Part of a small language model's weights: a variant of Adam for these matrices.
Each number is 128 + 24 x the weight over its row's rms, rounded and kept within 0 to 255. Layers, rows and columns count from 0. Numbers have three digits each. The size before them is the row's rms in percent of the matrix's.

# layer 2 attention query, 320x320, rms 0.0354, rows 42-58,106-121,170-185,233-249,297-313, columns 64-127
118:104142118143125102105123092125138101104107107157132156087101105157099089137156083156148155101169079118155168104121105106151135062155129159134129152168122105129116096109089162122135118143115124
084:077081130125091108119113120090145106133103116162126092117171146157110079131106137137104145131154122104139114147165108177122144117119103127174129153111125105117105071141120128140112190159139095
131:084138126117114093126122080107145152133103095157127140105119116167100083149136112139127165101181086110153136124139100105122156115117092177131126121156085107174130130149117129092125124129160148
104:110088056103105136135111130152120143138107160091132145114127138136105133134106113119157125098176101082165162121122124080130132108161092137082170132183107118140120089132144116119089123127156135
122:174134167102122147119178126136110138135179159126129117162139124110150182129104138102131080137066157152102101117110149138132104122127163080131124124098167164106134135144135130167124117138114115
084:166133153143141121093108124126108109123137201170134138114127112106157145105150126130095109189135129155136115124113215085154129136147145096110133148129140137120129155108126135136167119111079166
086:116129112108101066125113119105114125142111128174148144112127116148109114122110142154139152142145133097129104165155091146105137158132082157155156107116097095143167117144130132121136174125177104
085:178127113136149167108150155128129126104184144193127131129126141138141144127099118132113075124097117172120096075129124100141124147130162133143149167083138157107124101152155131136128110163094130
148:074126089132122114139102104111135143126098115145118136096123107159079107140145102143138174146193117101160138130133111112124137104152085147132153126145098105161128124134125127118097139114165137
103:101165072095153103129080105098122149106089113144140112098143119138104124120129115141140171115159116121128162138142111127120146111100082126138133113173097138149167105136128105104132152108173125
089:090153122147101121123165118151114108140125114157123138128113152162122092135178126180146114141148144114117127110124118089126142161149105162079156115135156154136105127107126120134111128115132131
092:113180135071123135115144088168131134138139111156113099140171067155137153132148110156120137135118127081112115137126126133100130126140117161142141128117146137111133115138173089125140089123115147
088:156130133113156150104120114114092091150124110099116136159145142106176107119145145137126123116124122162138132105088140133168100146138152114159131117072127136114104122153147144147162127141102102
081:092144129152160092141115153151121120143116079114123145108089112118144113108186098101113145136122182126148079117160124142162123133086136139152140117118174119103100136097139121109120140159111145
087:095105142076107159097104122083164148097138088180141149125142112166125086147097126168132185128120149090122100149083127143125128143127111157145137123111107121091129157119193177134127149105120106
096:130091133113074135079166110147076131121134119128114153148161150096139104149151138158162123154153145131126144102143149111163109111145123105125153100124130150135098121127104121146114144157146132
083:142104143159133180106126079156153136102169138107089114133150157119127140134109107066133068135140099101142129128105127074139145133176139121096153134120135116162109152157152123106117113129142151
105:158113119151127137162124200152142123141107150094126109135090109107100127119094095081160141124167148090109146120139141157092133108100120113125134094143153139106159103106105117149144149100106107
089:133114164196162126136133187165110141140107154077122096157132149089119135093150103108110091124086207117090138129138171155131135113107136115133151131127147137104152076124154112155143160133111114
106:104160128161120153157122199161129147092097119122097133131101135122097144126094094098165108139155136114122126124138120135102136059121098139138155090117133139107134108136090118120148152141129095
112:112095136159135122159135099136086142135097138050107166143145165115128165099112138117092143105118141086124145113147111172124102135155114131120183104160145138137121144153115097172113152132124118
084:129135144160123137073113068133132093127129050175145143094143127135122124088149166159086176136122150173111116135126123132189112177142130111146134154092105106110126187148140159162131165122135143
111:124120105114121130097124086110141110121091095173139147077118114150148106163140158167127138151129112151151114122127131123183148141143143120136092196121122105158116166096145165114117153098131158
094:118098138126153094152140225131085139097145154103161116136161118121120115105120131117130098108130110126137144119126111137135142107118105141166143120125083124114153106135145154115126111116119083
107:099105132157128122116129082112120118100100061133132143097107102120102123142121142179166143136139104105158155084076126141185138117128120119107139144110151103152146163080131159110098130113129174
090:131139102189100169199152167134098156107122117066136093145130153140118130122133115105120117120135153092122110109130089111076134106153141149120135084135127138128134078165114112109120141113128112
091:162117090155146125162147184114112092102153120106108132124130102116126127129191119107147182080143106131137146147165096116145132119108105128118154121137106153133147090140142127084116166090152138
094:090127120154099092157133101110159107119092057125116151087125132130116120119159135180141108173124116145176146103121129125118089133172090152130151127131103131141142153129110135096088131120143177
090:137107130177150154152094115133145121150144108110153140114141101105131158085158129137131080164091120166117112083120094144125123119148145123100126102150168115103122161130132151175124098128092099
089:128136136094108156116146133140167106105154120122151107133155103101137155098098138161118148184084111123119089148169170129111113125117115131138134149107108121124112122100123105147113063174143118
091:124180132107081087129158195154123130150122150148141078162110137151118104156156126138140140173151112093111103103117118090122152134134111133108107118133147142108133071162162130124127154116157115
089:101105121122156087139137131105156099124099106111122154084084121127110096134140119179117128175115103119164171144120155166133141095123125160144127155147114089128164152115077147112108139142127119
101:120159166133114142078127099121110153098145141147096109150164086153144172123117113116085124128102162130137142167174101115103122158137132113194104137091122140093104099108116097144145094143123111
087:144163135113146115131107095107171110131101100096087133153150146138100111151131086147103160067095133115136145132125101131145123118148134142146129132141160075086086128112134154168118118127137111
099:099145106112171186106114102064109176128140100153105140129135131191089144136158108152153102091152155147124142097124104145147147128168109123197143116167116115113133081084102103129146120126161124
078:108117156108115069114119093123155184101090110106128093161133147130109102158105125179120160131106125077119109135124125142098107128103122096134139110134149130140117105101144124141163131138125157
114:119098093121142162143089135157102132159151153101130141113134128101124111138168127120148134127169123104119150117123166111149124109119116101107129161160157136134098139153145102124140101129140130
087:132162117121111151151179136150112117150158093146130147160165104114143151120118121049122120096126151161115099150103130125134113119110138089124127140138159137129123153151120078138103139110105100
086:143138149149124097136166132153101100111135156161146116122113116118150163094104144142131089146103071144150106132142133114134157096123171144119132150142098116121131126125074088128087161133120092
081:081113085107091110138138109103116156116113145153139130128153142144133115114134135131114144125166154120123095118133106155133145163121084130133154133131141136138163112128097079117130134112158153
090:108137101114113133124164098117114117115131104155105126103149087155142100095110139173112110120108078139146115143118116091168125130136134129079142150123139106136106143109122104148093132126143131
101:142136100115080134106129115120111164118135114126133134142133066104151138172130135165102152160129124112128087156123098117099142200131134140139142134111156118148085161100124143138158139129115153
105:092104102108159158142084135131157111138123121105155141101138135124112116139182140146127130090135119119108157110118113152130113131151107117109146117159171153133137133140127099104084144055155160
101:126128134116117111133171109100134139136130141181108104126121090112171100096111107153115123172143124134113134174171123114127146121135138168140134155107157104139120124123101127148089127111140116
089:127116148140112123115157139162131158161148109153165122135112088113142131095134135155116105190140134176067095153111143147074151115116114095140115149065182151128130105102122123115098162126120105
097:139143152126107120106147122085120171134151141180097096131143103130142133102079104145111118146132149153122117147183141107121135119135156175159120164082102150110122148123139191168127114142125099
096:122132155123083072127097166140116125116102162144148130117112126145113117170123144121138133150138121125149120141141129122104159142131131133161108151083098114126117148112121169114154145135127114
091:071107089141147130117147128149148148161119099101131142108091128130131098049118110122134114131172156135150140123131155131134143072144100131123143134125111116157160113132115124123064106124129124
092:129119137163101143126142125103116125178153107114132080144156118114136123097109140165087096151116181106083120166143113142164118135158127154097141110097140136124059154140141144128138129116113136
094:139142149160154105151089158130136115094113100086112141134105163111101162119138115148137126090117146115131162096098097100149107111104173117124125130120143132114103098168138152117132149116131109
118:142144115148138118161114199120124150096142142109172155130127151125111120134142112108145116076120133122125124104104122099148094114088145134117158129124160140123119120159158165125125157115129161
110:178133158156117099112138157122126127098173109129124124141120122083102113123121133120132166126106170090101155137096109137126085135158163099119136124129120151089150104135127109140152129108133128
127:146180122138110114172123161123151135094152112137123146130118144114106104137106104098145110126117141114136135099084117109131107097108126103103163108102154130143127115159164152087111172105132149
101:149129138104139108140123108110167109086154129099211139113123100147146146109152143089098131128079122114141145124106100121102093143171112143100142101089150168139102127135142082144111108134127146
100:134108102079138159102109090116133137154094144167125143113120136120118132103145141153128163119171107143150098135174131131116162133105103151162090148121116124142127173120106127158127136118140095
115:071111104148145149111119116118157119136059129153107102103111112127094097144119115139135134122151090113132129127161128135114166112140107163159134142138111120131156124106105129139163101142152107
082:114127131153095123158157134127100141075098099155103151156136166147101094181104166158138138081126115110162109091126132089129138152133097135146143098129077126138161115123136090113114153140150145
113:090109123155125159122097131154136111143063126157132115084102118160125096130154119156126104133173097104150134113153133124156163130123105155123139140162108118134136153097103114123111143119124102
120:125120126148122137153149148141091148091130096167112151105114141113111110149126131114145143102136096114132155086106096089125131137141096140112177091113131133159135130134143124102073134092149189
100:139103084135138109137143158107131149144133132125144153093135137132099123156166149099126142101165093135173137076133109122153155115155081147107160109138126142147146144138158120085117140105147189
112:067091091180107131116113127138116107114064138161082156090098112137096066142162147156125175121151089106186159143189111145124154145139090157125153130143083111139142150150115119089095135124163130
103:099107090156146123100106083145124100126085153158111144101126125143093086146180141114138124134173103129158110084127095122141136162109110101135135116117060094136122154117136104107074124129140155
077:145151126122145140160114106120113127177094164171064128130133144089107092096096110160125108121089166105124111169131149109130131073089175150157102124130096098110152112149130144111116151166137095
092:119148142114126111171137226171094115104112118134109122124115143150128121143096105167159110081100140107106117113085116142120115119110162160114128102140132092104091101141153156162168158153127109
093:105133107168111117131121098113178124173084138135128166081094142151130125163148126122171185122173120092161136137127141154164152095148104140086125097130118087159160187112130138110109154127132149
087:149118132122150114129149105100131146091118171104169103161146076100155140112108153107091121102157175158140120166146100120071080140126137143158112137155116176124090127162124152129117107129103126
095:140101101128134121123106188114167134116133148145060153101122156160081105145179085101140175076151093104109167117149107113152120128132132132107132130113108108152111148135152097118131129134165109
103:134157110095154141159078169099155126094149129094158107130170135124101166123143087079115139097122136119080166133145122090150107092089124135121134109112108123113118102145158123134117106121140112
127:167114113147103141126109157126124088106105136141099153110152120122082108080152132081108155104144143106112150138168147170154104117102105095127140124150128121112138126145122083187117147115168134
122:113169130102146169147093136123139142073129103148165139131171132088099148145126135101154147099150143071149123107138106080144103102091127126078135099113132096137116133150131118131107130149160137
095:115096148137148167135086086147176141123118133094148134145140117141166074099113126131116119146142083127122136124100094146099149083159098146122143190128129078126092134109141131135112100153106121
107:115141139134163097097147106114151146184143125089127116138107123138159134138109138161151103132122116153134117111121143138101170109134143143153088128114136115129148118129116117113171083163111118
122:121139135143127074101144116108172136184128166106132088109071085146151160156122128154139117152115127153113137152130125117115154141149133149151099144142132135143137139109132136098141064131090108
091:122148088128089138116122140140102094108112125144118138103151143099111138121156144101108166092112151092114120152149148139152107123110141077113146106128150123101127103144134121133116118149119140
115:137123142128129095093170149117112133136126134125129093118075093148152134150129158144118101160116105131137125118129116130080151155104135160147099145120117111162115109083098142106145101121094134
092:115132095082135125115119136128106114063090060165116130099096148109133142113095131136124149161151159100122125134147163142136108153109109146146130124132150137108119169119116134132099152095118160
097:134140119137145114109146129128100110114136128180174138119130115095141156122156141130121160125147156116132126097112172132145113163105110105103142107121102142136160161129109117128093176102112160
119:112125132168107076127173106128133138096115095130073114082092102124113090161102161160122113137119089101138140138137090104088171155122116164143135134123160154143104116157127131093129120109146129
123:110151138153128123163179110109102131087161142151109153123124127130096130167105173151128094099099117071159129093107085093099120167124129145129125107143120150124122120161089111116123114133139157
084:173113115138109132139126160138184162133156115073090109126146120133119111123116140128153131114120074127083120151130148142100119095125152144130132140146149134096121111166177136119173137104147121
101:119172118113130140142133161115159159139137098143138097119119102109111116096130111133148211113116118144097109184138173136149144129116140123148117114109148124135142136105198160115136148092132128
097:114087135133075114164133198157120121108116105120095136140125132127118093135099183152150133112130123138169142155141133110146145139106121120112160109131136162113102087179125121103118104109168137
112:175138175092118141111128098136116134122145153112120080142127137132164148132135122122103087145116117096106123145144115146108119134152141128130071140137134121120113118127087160154166112148097108
# layer 2 attention key, 64x320, rms 0.0322, rows 41-57, columns 64-127
095:133040160180136130155159111185114132135115102104074156122076159137174098108111141148112106137138137123146156124121119104144154129138104129128161139185124083120125108138137109120127110136140136
085:110117093163091102167109130181118112109123128113122167150102160121155117133121129098121136119144135139152145111120138111153143133151111138115172150164099075167116143107137120107098136148151130
094:184111157126133144132123155101094142133170078108070161142102190097149116091114107126123133102158130142109107119132160116163148139125114100120140099115143149138112104158180113089140153129143165
087:135122048141123146129124152181134119127105135141111123109089124128145104127142125077147159141175107138135137124131134121163125088142092095095170120139135128126144127125128131111103165118169152
101:085137150129145080150136085151138160118134145127129128129125114152142080111113103154129123121124105102129164104124129106070144162117110135143149098079092129181191121127124096099097094111123174
087:123173170113145114091156087139120162144148130167150131123117128148152123145134166171112099153105103124119134108080130116082137149110153145166123110121093190154116138154133133117131073153088133
093:116151148108093146134134122094149149102139100137121097137168093122105144101123132155116111121114143105121130131174111124097132145091173144159089135082139147096120085137132090147165094149133093
086:138081119109117159133102130114118127107134087160133163153113153115140104109132161140127168121170103123111143114148143134143113083155127089092146113162170127073123114171135107148136114141143133
107:109153172085118120126112109105142162121125127135145128164163120137107137132132129173140121127122131131099111123150110135092112133086172153143088116118106147113129108132124125159148118147110116
080:102121066132074144158152149146129116147147096125093158145142124130099140112112109118112164044126148134151093165145132145104128098107139123121164134129152098141144110139146121128118185122160114
082:126098135060127142123100148113116128124174098132138141151203149126158128110141105100116136106084117128108125164156124134134104102156156140099151122129174118102109088150141106117149115103090152
108:080140126118107131110136134114112139110117123158097115142132116126099086107125135179130148114153130126160114146145116137080128151075112131170126132137039122104149071126089110152137144180177115
103:115137099120132133086109128126102112117119157195127126109139148126139114132110141140098151151130130100129099140154153137123102116097124091143158135119121109116080142097078162141141141169118111
083:146144127163144129138142121071122107138083162127075127098075150160083120121077108139126096151183108143145111121109135125127132173121136127150115108108102079107143123136137165141113144139149113
094:153117123119132112107152137140076126136123125119163146127116108150090152154119161128153119085115141155135157120106118158132137170155102161130111101119138153144138134111108148145121171070137142
098:148120140127109136123088148127138122110144111134122152173145139128120105135148136149137151137138103102128143130172146099130127088106125106132125166114091114084122093142100124115190135183169113
105:126141157188130152150153161127117158131148155119132087131095149148141131154088154106104113138171156152086106110101121114124141151111134132101138120146104100180125120135134151122136121127112157